config.yaml
num_hidden_layers: 9
hidden_size: 384
num_attention_heads: 3
num_key_value_heads: 3
head_dim: 128
intermediate_size: 1344
vocab_size: 4096
hidden_act: "squared_relu"
norm: "rmsnorm"
norm_place: "pre"
norm_eps: 1e-06
positions: "rope"
rope_theta: 10000.0
rope_fraction: 1.0
qk_norm: true
attn_scale: 0.12
bias: "none"
tie_word_embeddings: false
parallel_block: false
extras: ["capped logits"]
init: "uniform"
init_std_qkv: 0.0189
init_std_o: 0.0189
init_std_up: 0.0189
init_std_down: 0.0
optimizer: "muon"
learning_rate: 0.00185
lr_mult_down: 0.7
beta1: 0.95
lr_head: 0.00624
warmup_steps: 0
schedule: "wsd"
decay_fraction: 0.474
decay_shape: "linear"
final_lr_fraction: 0.1
batch_tokens: 65536
max_seq_len: 512
doc_mask: true
train_tokens: 550100000
max_steps: 8394
dataset: "wikipedia_en"
Each number is 128 + 32 x the weight over the matrix's rms, rounded and kept within 0 to 255. Layers, rows and columns count from 0.

# layer 6 attention value, 384x384, rms 0.134, rows 27-95, columns 288-335
[[ 97 139 133 194  94  84 123 115 145 128 110 119 154  74 166 148 105 142  69 139 140 152  62 137 103  62  95  58 192  41  71 139  96 131 124 102 187 108 120 175 129  99 147 149  83 125 173 149]
 [166 138 140 129 155 122 161 131 108  95  80 123 137  76 185  95 125  82 219 176  81 119 122 107  72 126  66 104 154 160 116  81 115 171 123 108  97 151 144 139 177 135 111 154 197  56 116 181]
 [146 134 175 155 134 132 134 125 101 151  59 160  72 114 139 150 143  95 188 134  97 109 119 127  34 148 146 161 101 110 159 100 155 125  67 160  41 121  93 102  72  35 142 127  98 100 119  90]
 [137 168  97  98 164 112 138 110 122 100 133 142  82 196  33 201 140 113 135 133 117  85 155 142 164  83  95 179 111 130  93  77 158 156  77 148 168 135 114 187 159 161 161 150 172 117 193 153]
 [194 104 150  80 109 137 177 150 108 138  99 139 141 106 124 110 126 136 125 101  61 152 147  99 168 204  88  80  87 127 137 159 140 133  96 143  93 132  86 154 154 126  85 114 149  99  92 117]
 [144  82 158 103 153 148  81 111 100 214 138 125 189 113 173 111 100 100 149 146  73 100 117 143 174 137 139 127 197  68 123 128 113 114 153 108 100  84  93 120 134 165  87 134  95 122 115  97]
 [166 150 136 117 176 180 170  74 136  98 138  72 118  59 128 123  97 138  57 110 172 117 127 135 148 149 152 180  39 116 113 200 154  98 109 159 129 123 113 133 102 115 135 150 155  70 162 120]
 [153 133 127 116 198 165  92 121  93 116 149  71 133 165 106  89 122  74 110 114  94  82 123 160 116 164  95 189 115  44 131 143 137 124 102 105 102 180 170 166 159 174 153 143 159 155 134 137]
 [ 90 150 201 154 107 129 131 130 119  82  99  95 185 150 107 118 133 143 179 147  97  92 142 115 137 161 111 122 140 173 150 120 111 152 148 119 143 145 142 159 116 139 125 117 171 125 167  99]
 [129 145 133 105 129 160  97 162  82 108 122  94 192 100 127 109 117  76 142 124 201  49 171 126 114 213 157  91  96 116 110 161  73 140 118 198 123  79 155  73 124 105  97 124 177 146 233 144]
 [131 121 147 106  84 140 105 166 131 155  96 114  98 142 126 167 140 135 165 174 134 133 172 192 131 162 148  77 153 106  31 113 102 148 121 135 191 119 199 113 104 111  87 133 105 171 123  51]
 [146  96  90 124 133 117 130 137  44 154  82 125 145 108 204 175 145 139 117 153  93 159  63 157 146 126 133 102 130 182 148 155 146 116 167 109  71 119 161 130 120 154 103 151 175 134 136 128]
 [154 125 135 105  35 131 125 136 144 167  92 126 174 135  73 126 122  59 141 118  89 118 138 121 104 151 139 128 133 137 105 135 124 144 103 172 141  81 127  79  86 148 169 152 135 122 161 135]
 [129  99  70  59  92 157 204 109 172 101 184 139 123  97 154 130 125 109 126 110 109 163 135 183 104  72 108 135 122 132  88 131 128  86 152  70 169 134  94 102  85 177  95  89 185 124  47  81]
 [190 195 116 176 157 140 144 160 161 147 221 146 142 172  94  72 105 139 166 120 111  76 127 136  87 206  90 139 180 117 121 149 113 221 151 148 107 157 152 173 179 162 151  79 136 163 106 145]
 [184 139 150 105  99 126 135 120 157 155  63 158 104  99 136 115 175  98  90  98 187 162 133 127 169  98 121 163 115 134 121 119  82  84 182 125 193  94 119 141  59  85 131  57 101 107  78 126]
 [119 145  96 118  83 109  49  62 131 111 184 108 133 128 162 102 113 135 166 140 129 123 130 128 204 132  66 139 127  96 136 125  96 106 174 158 124  96 161 128  93  90 212 134 127 129  84 112]
 [196 103 122 143  96 124 190 143 181 165  90 204 175  99 124 108  86 108 117 141 145 132 131  87 165 193 150 205  97 122 104 145 112  62 180 105 121  90 140  97 110  29  64  96 147  82 113 151]
 [120  91 113  92 112 182 124 146 167 104 142 142  85 128 141 171  74 125 106  59 168 177 156  96 137 121 129 177 124 174 170 135 101 150 137 137 168 114 154 132 100 109  48 138 144 152 133 113]
 [ 99  97 176 101 102 111 141 188 126 168  87  94  72 154 145 131 145 164  75  68 117 140 127  89  49 140 146 164 124 170  70 102 146 115 116  58 157 109  88 143 177  75  68  69 122  95 183 104]
 [132 139 111 163 132 209 121 165 148 124 161 191 176 107 144 169 184 155 101 129  84 115  97 145 126 126 116  90  76 188 136 176  86 149 115 102  81  88 113  97 197 147  79  93 104 176 154 175]
 [143 149 176  35  80 139  57 145 136 116 109  61 168 151 137 141 113 160 142 134 133 160 129 137 184 117 117 150 140  60 141 152  95 143 107 126 164 103 159 141 122 182 111 245 120 132 128 157]
 [134 145 116 168  93 108  96 135 119 186 154  62  87 117 131 126 142 152 138 132 102 118 191  92 139 133 191 111 178 207 105 159 183 164  94 125 127 133 123 139 137  90 136 100  48 138 135 140]
 [ 96 112 115 142 183 126 167 161 163 141 104 122 135  73 153 117 181 145 114 129  53 110 132 146 155  85 226 133  90 179  52 165 200 170 156  98 151 121 125  90 117  41  85 128 148 151 160 161]
 [137 120 161 124 147 180 123 131 119 200 171 204  65 105  93 141  89 128 117 163 132 165  60 149  99 157 172 100 127  79 148 142 223 125  89 112 123  79 130 168 179 103 176 132 177 156 124 139]
 [143 165 145 176  89 135 172 159 140 152 127 192  97 104  92 212 142  77  79  84 186 160 156 126 140 113  63 133 123 126 159 195  98  77 133  95 170 102 116 164  33  50  78 139 145 119 122 189]
 [ 80 143 154 214 108 207 161  97 133 132 103  88 123  64 143 107  84 164  99 167 125 107 142  98 132 162  86 132 111 148 112 196 134 103 127 122 132  94 182 147 110 160  81 136 149  75  96  30]
 [ 99 218 161 190 185 119  54 108 115 128  71  72  49  62 133 126 162 136  81 126 118 150  74 114 148  84 105 185 174 160 136 134 183 128 127 112 126 114 154 122 127  90 169 104 132 159 182 161]
 [154 149 130 180 132  84  80 159  93 144 110 189  96 116 153 158 146  86  91 197 151  95 174 136 106  85 135 117 123 146  88 158 144 167 138 195 128 111  18 124 106  84 188 137 169 140 107  45]
 [170 144 111 146 150 132 168 137 131  77  86 127 146  94 156 152 118 160 146 123  76 106 210 148 109 176 209  69 134 173 105 140 117  88 154  64 168 137 112 142  85  90 107  90 206 136 115 134]
 [142 159  84 104 157 142 117 131 142 115 139 137 169 125 102 112 130 186 198 116 193 126 185 135 141 144 168  42  70 129 121 139 144 148 135 132 148 111  92 163 121  66  67 133 122 151 162  99]
 [ 88  89 128  65 106  95  97 134  34 164 129 129 125  72 170 122 119  96 113 128 156 134 123 141  84  83  59 128 121 117 121 138 174 146 160  87 129  84  68 133 152 199  94 115 120 152 131  83]
 [147 131 145 126 104 157 116  84 141 141 125 132 174 135 109 168 184 190 129 189 143 111 132 103 127 124 139 141 183 140 127 167 191 127  70  30 109 112 211 152  57 116 156 102 141 148 157 141]
 [ 34 102 127 124 119  70 136 117  66 112  82 100  84 150 175 166 127 103 137 106 168 113  63 114 156 141 129 117 116 129 172 108 142 111 121 135 137 190 192 146 152 122  73 126 139 160 141 171]
 [175 144 153 132  57  84 111  87 188 132 190 173 137 121 157 151 160 119 136  79 113  68 119 181 124 164 178 118  90 105 102 146 101  37 146  70 110 136 126 167 111 117 180 179 123 186 152 123]
 [121 153 142 105 123 108  85  75 161  99 126 206 152 150 120 153 146 157 112 181 177 102 129 160  69 127  89 139  71 151 130 102 130  64 191 155 149 157 185 157 105 118 148 182 126 140 164 116]
 [ 89  21  69 112 142  94 111 124 136 109 129 166 151 107 101  89  96 122 151  88 150 147 122 157 179  93 157 123 149 119 129 115 151 109  90 122 153  59 160 145 103  87 100 135 114  80 131 118]
 [128  94 128 141 103 124 131 144 115 103 101 174 120  42 149 147 180 187 125 124 158  69  86 134  86 107 130 121 102 141 142 152 129 102 182  83  92 187 127 136 113  77 123 147 100 171 140 133]
 [108 189 149 114 130 137 140 172 107 105 109 147 157 186 133  91  95 117 180 136 140 174 161 180 104 126  89 120 146 135 131 119  69  64 126 107 124 128 156  86 123 100 124 134 140 130 141  99]
 [ 78 138 169 133  78 147 145 174 125 182  93 105  90 124 111 102 148 118 134 154 156 156 146 129 156 124  79 139  73 103 100 128  99 116  69 123 119 152 170 149 147 130 121  54 120 134 184 108]
 [159 127 197 140 131 180  76  89 115 146 128 145 181 188 123  81 119 117 129  70 154 165  92  87 148 189 182  33 140 114 128 176 125 118 132 160 134  90 150  47 211  89 128 135 146 109  94 190]
 [171 118 168  86 141 130 116 126  71 147 175 121 121 134 223 144  55 115 126 152 139 134 152  36 102 163 137  96 169 163 173 119 100 163 132  41 150 214 162 109 219 139 164 138 131 118 165  16]
 [117  97  91  73 150 146  80 125 116  92 119 164 109 130  71 127 141 131 121 162 135 151 168 155  95 115 157  90 126 150  64 200 208 136 125 158 153 113 190 135 173 138  92 144 100 108 163  87]
 [114 118  78  75 116 110 104 129  90 147 110 130 141 198 157 115  95  45  49  71  76 116  92 120 125 118 157  57 145 164 127 135  55  91  97  83  82 156  30 151  52 145 114 116 106 124 134 129]
 [ 82 101  97  97  73 116 157  86 175 156  62 131 101 131 208 134 148 182  65  96 170 156 111 134 142 162 109  87  74 136 157  26 126  71 145 147 119 174  85  28 117 158  63 119  88  54  87 111]
 [104 154 163 203 121 109  76  86  66 103 111 150 133 141  95  70 182  99 129  91 163 162 137 132  48 111 183 112 137  94  94  77 163 132  86 119 115 127 171 167 181 165 136 170 130  35  96 114]
 [ 83 144 122 176  95 131  92 113 178 108 178 139 167 127  94 107 148  69 113 178 143 121 132  70  89 142 198 138 103 160 122 109  96 143 130 155 106 126 125 159  82 120  65  98 156 168 123 119]
 [ 96  47 165 137 102 148 144  99 115  73  90 102 175 127 188 143  63 108 129 156  91 188 186 123 137 119 124  89 207 108 100 128 175 159 160 145 191 155 186 121  62 119 111 187 136 144  75  65]
 [198 173 110  93 174 109 139 147  94 121 124 146 186 132 141 180 131 194 145  69  88 144  78  96  51 207 163  70  60 166 149 161  95  85 147 186 125 135 138 142 103 116 174 116 158 121 109  96]
 [153 117 135 155 204 126 166 153 145  91 206  82  77 115  41 167  98 133 133 164  97 150 172 122 154  21  92 138  98  82 125 164  77 183 128 153 128  85 130 165 164 119 167 120 178 181 159  65]
 [139 152 150 130 150 131 118  67 122 156  45 127 134 135  97 160 164 146 163 145 160 153 161 118 179 153 116  70 100  85 124 174 121 175  97 186 164 112 255 171 120 158 149 119  61 105 148 139]
 [ 60 120  82 132 124 108 100  69 127  81 170 110 137 172 126 136 141 145 110 162 139 173 114  89 102 114 130 175 150  98 148 115  87 104  98 197 157 121 166 203  85 159 173 197  86  58 111  67]
 [ 50 140  85 104 159 201  83 134 120 237 140 103 150  88 131 172 207 115 156 139 128 143 165 104 148  45  90 152  89 223 185 109 129 100 155 115  91  93 126 144 112  86 117  96 136  92 108 191]
 [121 173 139  84  66 188 143 126  72  97 167  70  88 124 165  95  94 147 164 175 150 192 175 116 136  50 148 142 143  90 195 133 120 135 157 150 109 149  88 123 151 122 113 152  40 129 160 144]
 [114 185  83 146 138 148 138 135  95 157  22  80 159 117 105 107 116 141 149 133  67 131 100 120 137  99 145 188 137 162  84 162 123 139 157 117 136  70 114 132 111 150 138 128 130 188 126 111]
 [124 172  59 208 140 151 127 180 152  76 121  83 107 109  78 126 125 109  95  76 203 147 164  77  73 140 142 112 172  88 134 120 141 149 139  94 138 140 174 129 153 113  74 116  97 126 132 139]
 [117 133  90 119  88 188 107 103 106 169 120 123 113 109 201 134 112 100 135 174  86 154 144 152 136 116 137 160 141 127 114 109  74 151  82 129 147 122 122 171 118 126 122 121  80 143  92 112]
 [ 77 182 139 145 132 128  83 119  97 130 113  99  92 128 119 157 115 147 170 134  88 137 179  80 114 135 103  54 164  95 174 174 165  46  73 171 121 104 104 181 164 153  53 121 108 139 183 123]
 [188  96 182  74  55 106 209  98 119 105 102 127 207 169 139  55 219 148 109 126 149 165 141 136 156  42 101 150  91  51 138 141 127 110 132 107 115 188 152  60  72  98 141  99 104 110 180 158]
 [ 89  94  81 117 172  67 150 103 119  97 139  69  53  67 149  94 135 157 127  49 140 161 146 223 141 108 131 119  78 112 155 118  79 102  84  94 138 137  93  58  96 132  93 171 105 119  61 194]
 [113 162 140 105 144 139 124  72 178 122 176 139 130  73  90  74 126  81 120 161   1 108 121 121  73 123  74 186 139  91 133 139 149 147  93 143 119 134 112 183  92  56 164 160 113 147 120 192]
 [137 204  93  95  48 196 141 147 146 144 140  38 184 141 148 164 210  84  64 174  77 118 162  85 173 141 104 112 113 165 138 204 133 104 135 120 142 148  61 137 208 140  85  81 146  97 142 128]
 [ 78  95 117 174 144 127 128 134 139 131 148 186  68 158 100 126 144 146 123 102 143 144 163  83 118 150 141 194 121  86 145 130 121 144 105 119 122 171 135 140 102 119 195 181 140  82  65 132]
 [ 78 127 235 121 165 122 144 154 134 138 111  98 123 163  55 119 102 105  95 100 157  80 118 156 103  97 109 106 134 187 142 129 133 162 170 109  29 103  96  77 136 117 148 134 109 129  89  64]
 [154 100 113 125 157  49 113  54 167 141 204 113 147 253 156 123  63 153 146 103 109 126 177 111 107 145 118 147 132 115 145 120 154 104  52 137 127 117  43 138 164 131 123 131 100  72 171 134]
 [170 138 121  90 135 150  96 101 175 143 146 107  90 147  92  70  96 168 104 150 154 179 167 123  79  62 102 168 113 138 140 115 103  75 138 173 137 150 122 152 121 124 100 122 159 143 132  18]
 [117 102 154 147 135  33 140  87 136 128  88 153 129 151 102 183  70 154 155 127 102 190 116  64 124 101  69 147  78 120 126 187 152 143 118 101 195 118  61 119  90 184 187 114 183  71 101 135]
 [114 149  82 146 124  69 161 127 121 145 123  97 131  75 122  99 148 111 169 118 148  95 143 148 143 128 162 128 194 118 158 180 123 155 144 115 131  90 201 180 139 139 125 107  86  99 116 119]
 [103 172 125  91 107 147 168 130 184 157 176 109 183 181 144 131 245 123 135 152 173 149 120  66 101 107 111  80 124 110 123 138 139 151 103 175 124 156 133 118 113 107 171  71 144 124 117 122]]
# layer 6 attention output (transposed), 384x384, rms 0.12, rows 27-95, columns 288-335
[[100 141 123 121 104  76 107 113  79  90 106 174 120 146  92 122 112 101 131 128 118  81 128 136  87 115 176 180 145 172 123 158 134 129 121 130 139 182 185  85 169  90 118 214 217 132 131  88]
 [113 130 154 112  98  99 106 103 109 133 221 157 117 206 154 183 151 142  79  67 177 139 140 125  88  76 121 142  96  89 112 154 110 153 161 146 178 124 152 113 115 125  93 112 103 154 180 101]
 [164 104 150 133 190 103 159 152  73 152 104 145 116 134 141 113 142 127 117 153 200  98 159 142 139 107  73  85 162 154 154 114 104  75 162  81 143 151 123 126  47 175  62  90 195 174 116 125]
 [178 121 123 162 125 131 140 146 103 155 127 110 173  73 135  63 174 126 110 121  27 192 127 156 124 165 107 115 174 137 206 166 144  67 179 100 136 114 117 106 156 151 148  98  71 117 159  98]
 [ 98 140 201 113 119  93 136 125  98 114  96 171 109 115 146 171  95 132 129  97 137 160 164 147  91 129 153 147 178 158 123 110 154 124 147 157 129 114 125  96 129 129 182 150 134  96 151 130]
 [116  81 113 101 124 118 134 113  75 162 134 127 137 163 159 132 113 102 163  92 178  83 107 131  82  43 149 101 147 176  87 106 130 193 181  55 136 116 125 124 133 154 150 115 118 176 106 148]
 [177  85 131 181 126 140 135 126  92 137  68 122  84 138 135 183 120 100 146 141 123 159 150  96  78  81  97 116 122  70 156 117 160 157  89 154 207 140 138  73 137 129 110 121 108 176 167 138]
 [158 170  95 197 179 124 137 153 173 141 140 115 188  92 131 132 118 175 169 148 183  98 133  69 183  96 184 161 118  99 156 108 126  99 161 224 131 124  70 139 144 159 137  65  66 131 179 100]
 [118 113 143  56 135 163  78  80 126 164 174 204 122  65 135 127 121 105 148 133 143 121 146 101 147 125 105 155  52  70  77 104  92 180 105 134 116 169 144 135 232 135 124 107  88 128  57 124]
 [100 110 159 114 137  97 142 143  98 178 120 135  42 140 130  54 115 188 133 155 138 153 146 123 109  98 144 161 114 118 133  83  86 117 161 152  66 101 110 211 145 164  80  56 151  86 125  97]
 [103 130 127 126 135 102 137  67 166  78 102 119  76  90 101  71  83 162 118 123 154  71 166 101 113 110 182 164 107  77 149 152  86 152  82 111  28 173 116 102 120 130 118 136 163 132 136  82]
 [146 161 153 124 111 139 114 118 115 121 189 132 125 113 171 174 120 139 105 113  98  65 126  69 103 182 143  66  53 119 142 122 152  93 124 114  79  54 104 139 154 124 150 167 121 103  39 147]
 [172 137 182 141 141 110 104 151 146 131 125 123 128 112  85 184 139 120  90 123 168 140 139 106 138 144 149 125 156  85  65 139 101 137 124 171  99 169 143 165 100 172  78 130 188 105 131 100]
 [127 148 101 123  95 102 127  92 146 154 140 166 128  88  83 140 105 151  96 131 129 134 140 132 164 127 159 121 176 178 145  28 126 133 181  89 109 158 135 101 123  46  97 162 125 128 118 173]
 [118  67 119 143 173 158 155 130 149 163 128 148 121 164  57 105 134  96 186  95 163 122 125  99 172 146 175 127  68 189 238 117  77 149 131  86 164 114 138  95 137 158 138 200 114 103 134 109]
 [108  82 152 125  78  88  71  86 126  94 156 103 138 177 158 111  86 142  93 133 158  86  86 110  94 135  99 146  84 113 119 120 202 133  77 141 121 116  89 107 130 103 227 161 132 152 175 128]
 [125 122 190  77 137 137 172  96 161 151 135 117 169 156  61 128  90  75 146 109 172  99 108  99 104 127 117  95 194 163 135 131 164 106 140 140 130  92  72  99 151 158 161 142 102  66 126  92]
 [144 127 173 126 135  97 180 101 141  98 171 104 117 104 100 179 149 177 168  77 149 140 109 166 162 128 154 144 180  81 106 111 203 171  94 113  96 170 135 135  91 201 145 179 161 161 151 128]
 [173  99 102 191  45 163 121 123 116 151 168 121 138 106 102 166 166  93 107 162 101 153 150 107  50  97 123 122 106  82  97 101 143 158 141 106 124 134 126 144 109 147 122  83 168 141 179 119]
 [115 109 132 199 122  94  82 130 148 117 167 155 174 106 121 154 170 139 159 178 112 107 149 176 142 129 111 189 138 126 117 177 124 141 156 117 148 152 153  82 120 169 141 169 213 164 162 154]
 [133 139  89 111 120 123 102 187  90 110 156 129  65 130 129 118 144  61 178 110 119 139 150 178 142 156 183 108 109  58  93 122 177 120 126 126 132 104  53 152 170 118 188 164 138  61 142 119]
 [ 86 109  47 137 116 164 186 120 186  88 172 158  96 150 107 120 114 166  62 108 142 108 172 142 158 133  72  87 120 106 130 174  96 119 181 130 109 174 198 163 155 138 115 102 121 169 134  63]
 [104 126 112 212 123 150 175 181 161 136  98 147 107 153 176  94 132 150  87 132 123 141  96 122 106 117  97 139  91  72  94 132 100 159 204  94 135 157 145 145 152 122 115  53 186 108 135  84]
 [139 111 151 123  56 126  74 183  59 123 104  94  78 186 108 162 134 141 172 143 107 176 158 100 105 136  83 115 167 141  84 110 139 120 173 106  88 124  95  95 132 171 129  82  86 133  72 134]
 [110 117 134  59 118  64  99 101 122 165 138 138 137 178 152 126 118 167  64 182 104 130 182 118  85 130  68 181 119 123  58 112 108 155 107 139 144 148 154 152 108 140 105 103 118 117 115  73]
 [151 125 103  99 149 147 161 131 117 177 109  38 146 116  77 126 119 117  80 122 110 158 134 105 153 161 154 171 120 160  79 123  82  94 128 111 112  79 149  91 164 150 139 142 133 128 105 108]
 [ 65 177 118 112  96  99 203 123 113 164 170  39 125 183 166 155 128 116 127 116 111 116 106  91 104 123 146  67 112  70 176 107  90 133  95 102  86 134 121  59  71 101 138 157 149 148 150 119]
 [182 116  66 108 134 179 164 128 125 135 123  64 137 113 198 149 145 135  69 148 129 144 122 177  99 180 145  99 111  89 112 147 106 119 116 209  98  78 109 100 109 107 104 199 224 157 122 114]
 [165 113 145 127  96 111 180 154 110  45  93 139 159 142 151 173 152 112 125  99 114 182 105 107 112 172  67 159 134 112 146  86 133  96  59 125 127 171 109 181  61  98 149 156 137 131 129  89]
 [158 149  89 154  84  68 149 123  87  98 191 132  65 176 137 178 100 169 155 148 129 114 156 153 132 162 163 162 107 128 114 123  93 200 139 116 159  23  93  41 141 133  95 136 103  96 147  90]
 [ 59  90 122 125  61 105  50 112 120 113  85 136 116 106 122 120 150 116 120 142  93 132  75  97 132 149  76 162 108  70 160 139 188 141 138 153  77  77 192  80  94 116 142 183 136 166 184  71]
 [102 138 166 104 126 125 177  88 143 113 153 138 111 159  65 145  85 121  64 123 127 144 106 145 107 113 120 161 161 117 140 154 171 115  65 180  88 155 130 175 127  74  72 118 182 145  74 165]
 [ 98 119  79 177 173 133 147 171 150  99  92 137 131  87 141 114  76 119 145 174  70 128 158 114  48 127 130  95  85 139 140  94 132 141 179 107 116 172  87 108 163 180  92 106 158 127 108  94]
 [ 99 121 126 130 108 151  79 164 193 149 102 113 121 120  95  90 150 151  63 100 130 157  75  81 122 111 126 194 138 136  87 129 110 170 130 162 206 104 139 104 134 124 153 141 114 122 164 106]
 [158 179 127 177 114 205 159 147  99  89  81 125  96 208 135 166 155 101  96 120 114 128 156 184 128  62  78 110 115  93  90 130 152 124 158 119 165 181 144  39 193 117 150  81  67 163 106 132]
 [103 121 171 179  75 145 117 138  96 192 110 174 105 154 106 116 105 112 119 105 122  84 125 132 190 178 159 131 142  88 102 139  98 105  87 194 165  68 103 109 135 197  84 128  99 149 182 147]
 [166 149 121 130 167 112 131 112  96  79 157 173 138 161  93 176 118 127 133 125 144 137 122 113 130 140 122 126 106 141 120 107  97 102 138 149  37 164 115  78 134 208 168  68  95  95 129 131]
 [127 159  98 178 160 119 166 149  59 147 129 148 172 109 144  51 119 123 114 129  37  88 164 111  43 131 213 121 147  41 179 130  98 108 117  51 174 108 143 132  82 159 166 133 135  71 213 164]
 [167 123 159 177 149 124 117  60 113 111 137 105  94 129 141 166 134  99 146 148 126 125 116 116 152 120 163  95 193 117 102 109 128 166 119 134 118 120 167 128 105 156 126 194 116 162 148 123]
 [ 92 122 138 125 145 151  88 133 161  61  68 100 124 151 122 129 124 141  61 136 130 126 141 185 119 122 172 133 138  38 119 123 100 128 131 127 173 138  65  36 127  62 110 146 131 117 130 127]
 [177 203 183 136 120 134 161 126 132 155 168 137 150 128 127 106 130 100 123  95 114 178 112 120  79 123 107 158 105 117 119 147 129  93  97 141 118 152  80 110 140 113 156 166  70  70 177 117]
 [123 184 139 200  98 111 154 191 103 142 114 179 139 124 135 124  99 184  65 167 130 145 107 190  81 138 110 141 194 190 106 157 128 117 125 197  84  88 130 101  59  91 112  41 121 131 114 181]
 [108 156 130  79 144 136  78 118 138 118  67 165 149 102 125 117 149 225 153 145 125  37 190 159  97 104 155  71  93 111 166 211 118  93  99  80  69 131 118 148 155  85 130 102 149 153  30 104]
 [136 132 116 102 157 116 167 118 183 130 161 167 132 126 163  97 151  95 187 136 101 117 115  91 113 126 102 156 186 167 109 165 166 114 156 154  98 161  67 131 110 153 157 162 126 141  79 108]
 [159 166  89 122 142 141 115 125 114  52 112  94 151 161 169 147 130 143 121 119 106  57 157 153 139 141 190 177 118 154 160 155 184 122 125 127 180 126 107 173 154 143 146 123 140 182 129 169]
 [145 177 184 105 122 125  77 159  95  89 175 172 147 210 113 124 109 199  66 153 101 100 180 177 158  66 122 151 163 142 113 133 141 176 137 165  62  80 163 103 112  92 118 120 137 174 186  88]
 [201  92 150 161 173 170 114 153 147 131  28 166 111 143 154 134 145 134 123 146 115 138 136  99 185 149  97  97 105  76  85 118 143 164 104  86 103  77 177 191 178 196 127 154 155 144 139 171]
 [134 124  64  89 164  67 162 122 109 196 131 142 142 123 205 157  97 101 203  98  80 134 192 126 115 138  96 144  84 123  97 140  98  36 131 176  99  98 177 185 109 174  59 110 163 198 138 189]
 [114 113 127  83  62  99 188 135 198  88 130 128 150  83 103 102 122  97 179 142 117  88 155 173 133 121 118 102  96 171 113 115 140 119 128 128 104  65  60 126 127 127 141 159  99 194 200 212]
 [186  83  78 119 152 146  93 104 163 161 143 163 124 164 125 123 141 125 188 128 135 111 151 140 211 145 161 138 172  80 173 126 162 124 165 134  71 133 173 191 143 103 162 154  69 130 111 135]
 [146 202 112  85 107  93 143 169 164 132 125  81 118 168 131 187 136 146 130 149 164 103 104 107 168 146 185 114 157  97 104  94  89 104 160 117  81 141  69 108 165 206 123 145 158 146 151 141]
 [161 126 122  70  90 143 149 153 158 134 192 126 118 133 133  86  66 124 159 134 169 181 161 148 116 128 144 135 144 164 104 180 187 103 143 135  60 111 111 172 173 190  53 146 192 148 116 142]
 [192 151 159 152 125 104 130 110 174 114 137  78 157 130 111 150 101  95 122 101  99 111 107 151 124 137 123 198 166  39  45 143 144 142  62  99 139 137 147  96 148 114 120  87 121  97 124 155]
 [118  70  53 126 148 109  94  98 152 126 115 126 123 160 129 111 156 105  99 139 121 109 159 126 130 196  79 112 172  60 136  79 145 126 148 131 154 129 139  99 125  90 120 147 224 119 142 148]
 [ 99 109 117  98  92 176 156 115 164 179 180 107 108  91 183 106 146 127 134 167 112 166 121 125 129 182 109 118 170 114 153  68 102  83 130 150 103 121  71 103 100  72 145  86 146 114 127 170]
 [117  94 165 149 145 162 109 108 145  85 151 136 206 214 112  95 127  60 107  80  62  92 135 118 194 159 141 126 120 123 128 127  85 156  99 163 157 161 111 159 142 173  86 197 149  32 128 119]
 [136 104 162 117 114 165 179 112 127  66 142 132  89  93 135 118  61  97 123  48 142 122 125  79  65 151 152 111  93 137 170 203 139 165 134 125  77 157 101  80 116 195  77  94 148 124  39 165]
 [106 130 120  36  96 119 137  93 108  83 110  95 120 117 104 117 171  87 122 206  94 115  54 107 151 161 163  97 153 134  56 131 153 112 144 116 163 117 134 169 151  89 154 181 101 133 100 160]
 [ 65 139 158 170 130 136  82  93 181 150 140 142 119  73 157 135 128 125 128 126 125  75 138 168 145 147 147 153 136 158 108 119 108 146  80 116 173 159 124 107 179 101 147 132 152 141  78 105]
 [192 192  90  62  90 108  95 139 153 143 138 124 131 149 152 111  81  95 127 141  88  56  95  98 109 202 173  98 171 156 118  75 147 187 131 117 188 118 128 105  62 140 123 127 104 147  81 131]
 [152  35 190 166 171 165  88 140 165 192 112 118 130 159 137 131 111 150 134  92 163 138 152 121 148  59 153 147 189 188  96  76 171  81 142  82  93 152  68 156 127 166 230 138 172 202 149 139]
 [104  89 185 152 161 132 132 146 184 117 123 142 123 145 159 137 174 149 155 143 151 194 139 102 100  98  98 159 126  99 107 124 181 144 163 120 135 111 158 101 208 112 156 192 108  91  78  94]
 [170 126 255 168 123 140 200  98 158 130 120 115 118 162 153 152 119  86 111 105 103 133 112 152 149 124  48 158  68 168  12 131 159  79 140 115 133 193 115  90 145 112  96  99 161 179 151 157]
 [ 83 114  91 117 131 192 109 100  77 113 173 103  32  81 111  86  88 144 150 124 152 126 141 132 134 140 141 149 134  94  67 105 154  61 112 133 165 179 159 140 158 159  85 135 164 152 137 139]
 [190 136 138  54 167 144  57 138 125 182 115 143  93  99 132 136 127 115  62 147 136  30  95 197 195 111 152 154 123 117 114 195  89  96 145  99 219 129 133  99  93 204  68  95 139 165 136 142]
 [ 92 175 147 125 105  83 163 118 117 103 152 120 150 134 154 144 123  92 115 156 158 105 119 166 141 106 102 161 175 142 122 107 136 155 115 163 100 118 144 123 154 138 141 103 174 149 161 165]
 [ 95 111 169 100 130 165 141  98 139 195 130 180 115 148 125 113 156 101 134 112 134 142 157 182 102 107  80 131 131 119 146 140  96 190 120 137  88  84 126 175 138 110 175 153 125 218 113 125]
 [151 160 124 142 131  79 154  56 148 131 138 125 158  99 161 122 120  89 137 124  90 131 131 121 153 119 106  79  90 214 146  79  78 103 159 164 179  82 120 162 129 125 110  92 132 149 140 222]
 [150 149  86 170 139 160 146 105 137 140 172 122  32 100 111 136  60 145  96 112 163 125 127  58 182 137 131 102 130  80 130 151 197 131 114 114 151 161 120 155 154 113  66 102 134  56 126 125]]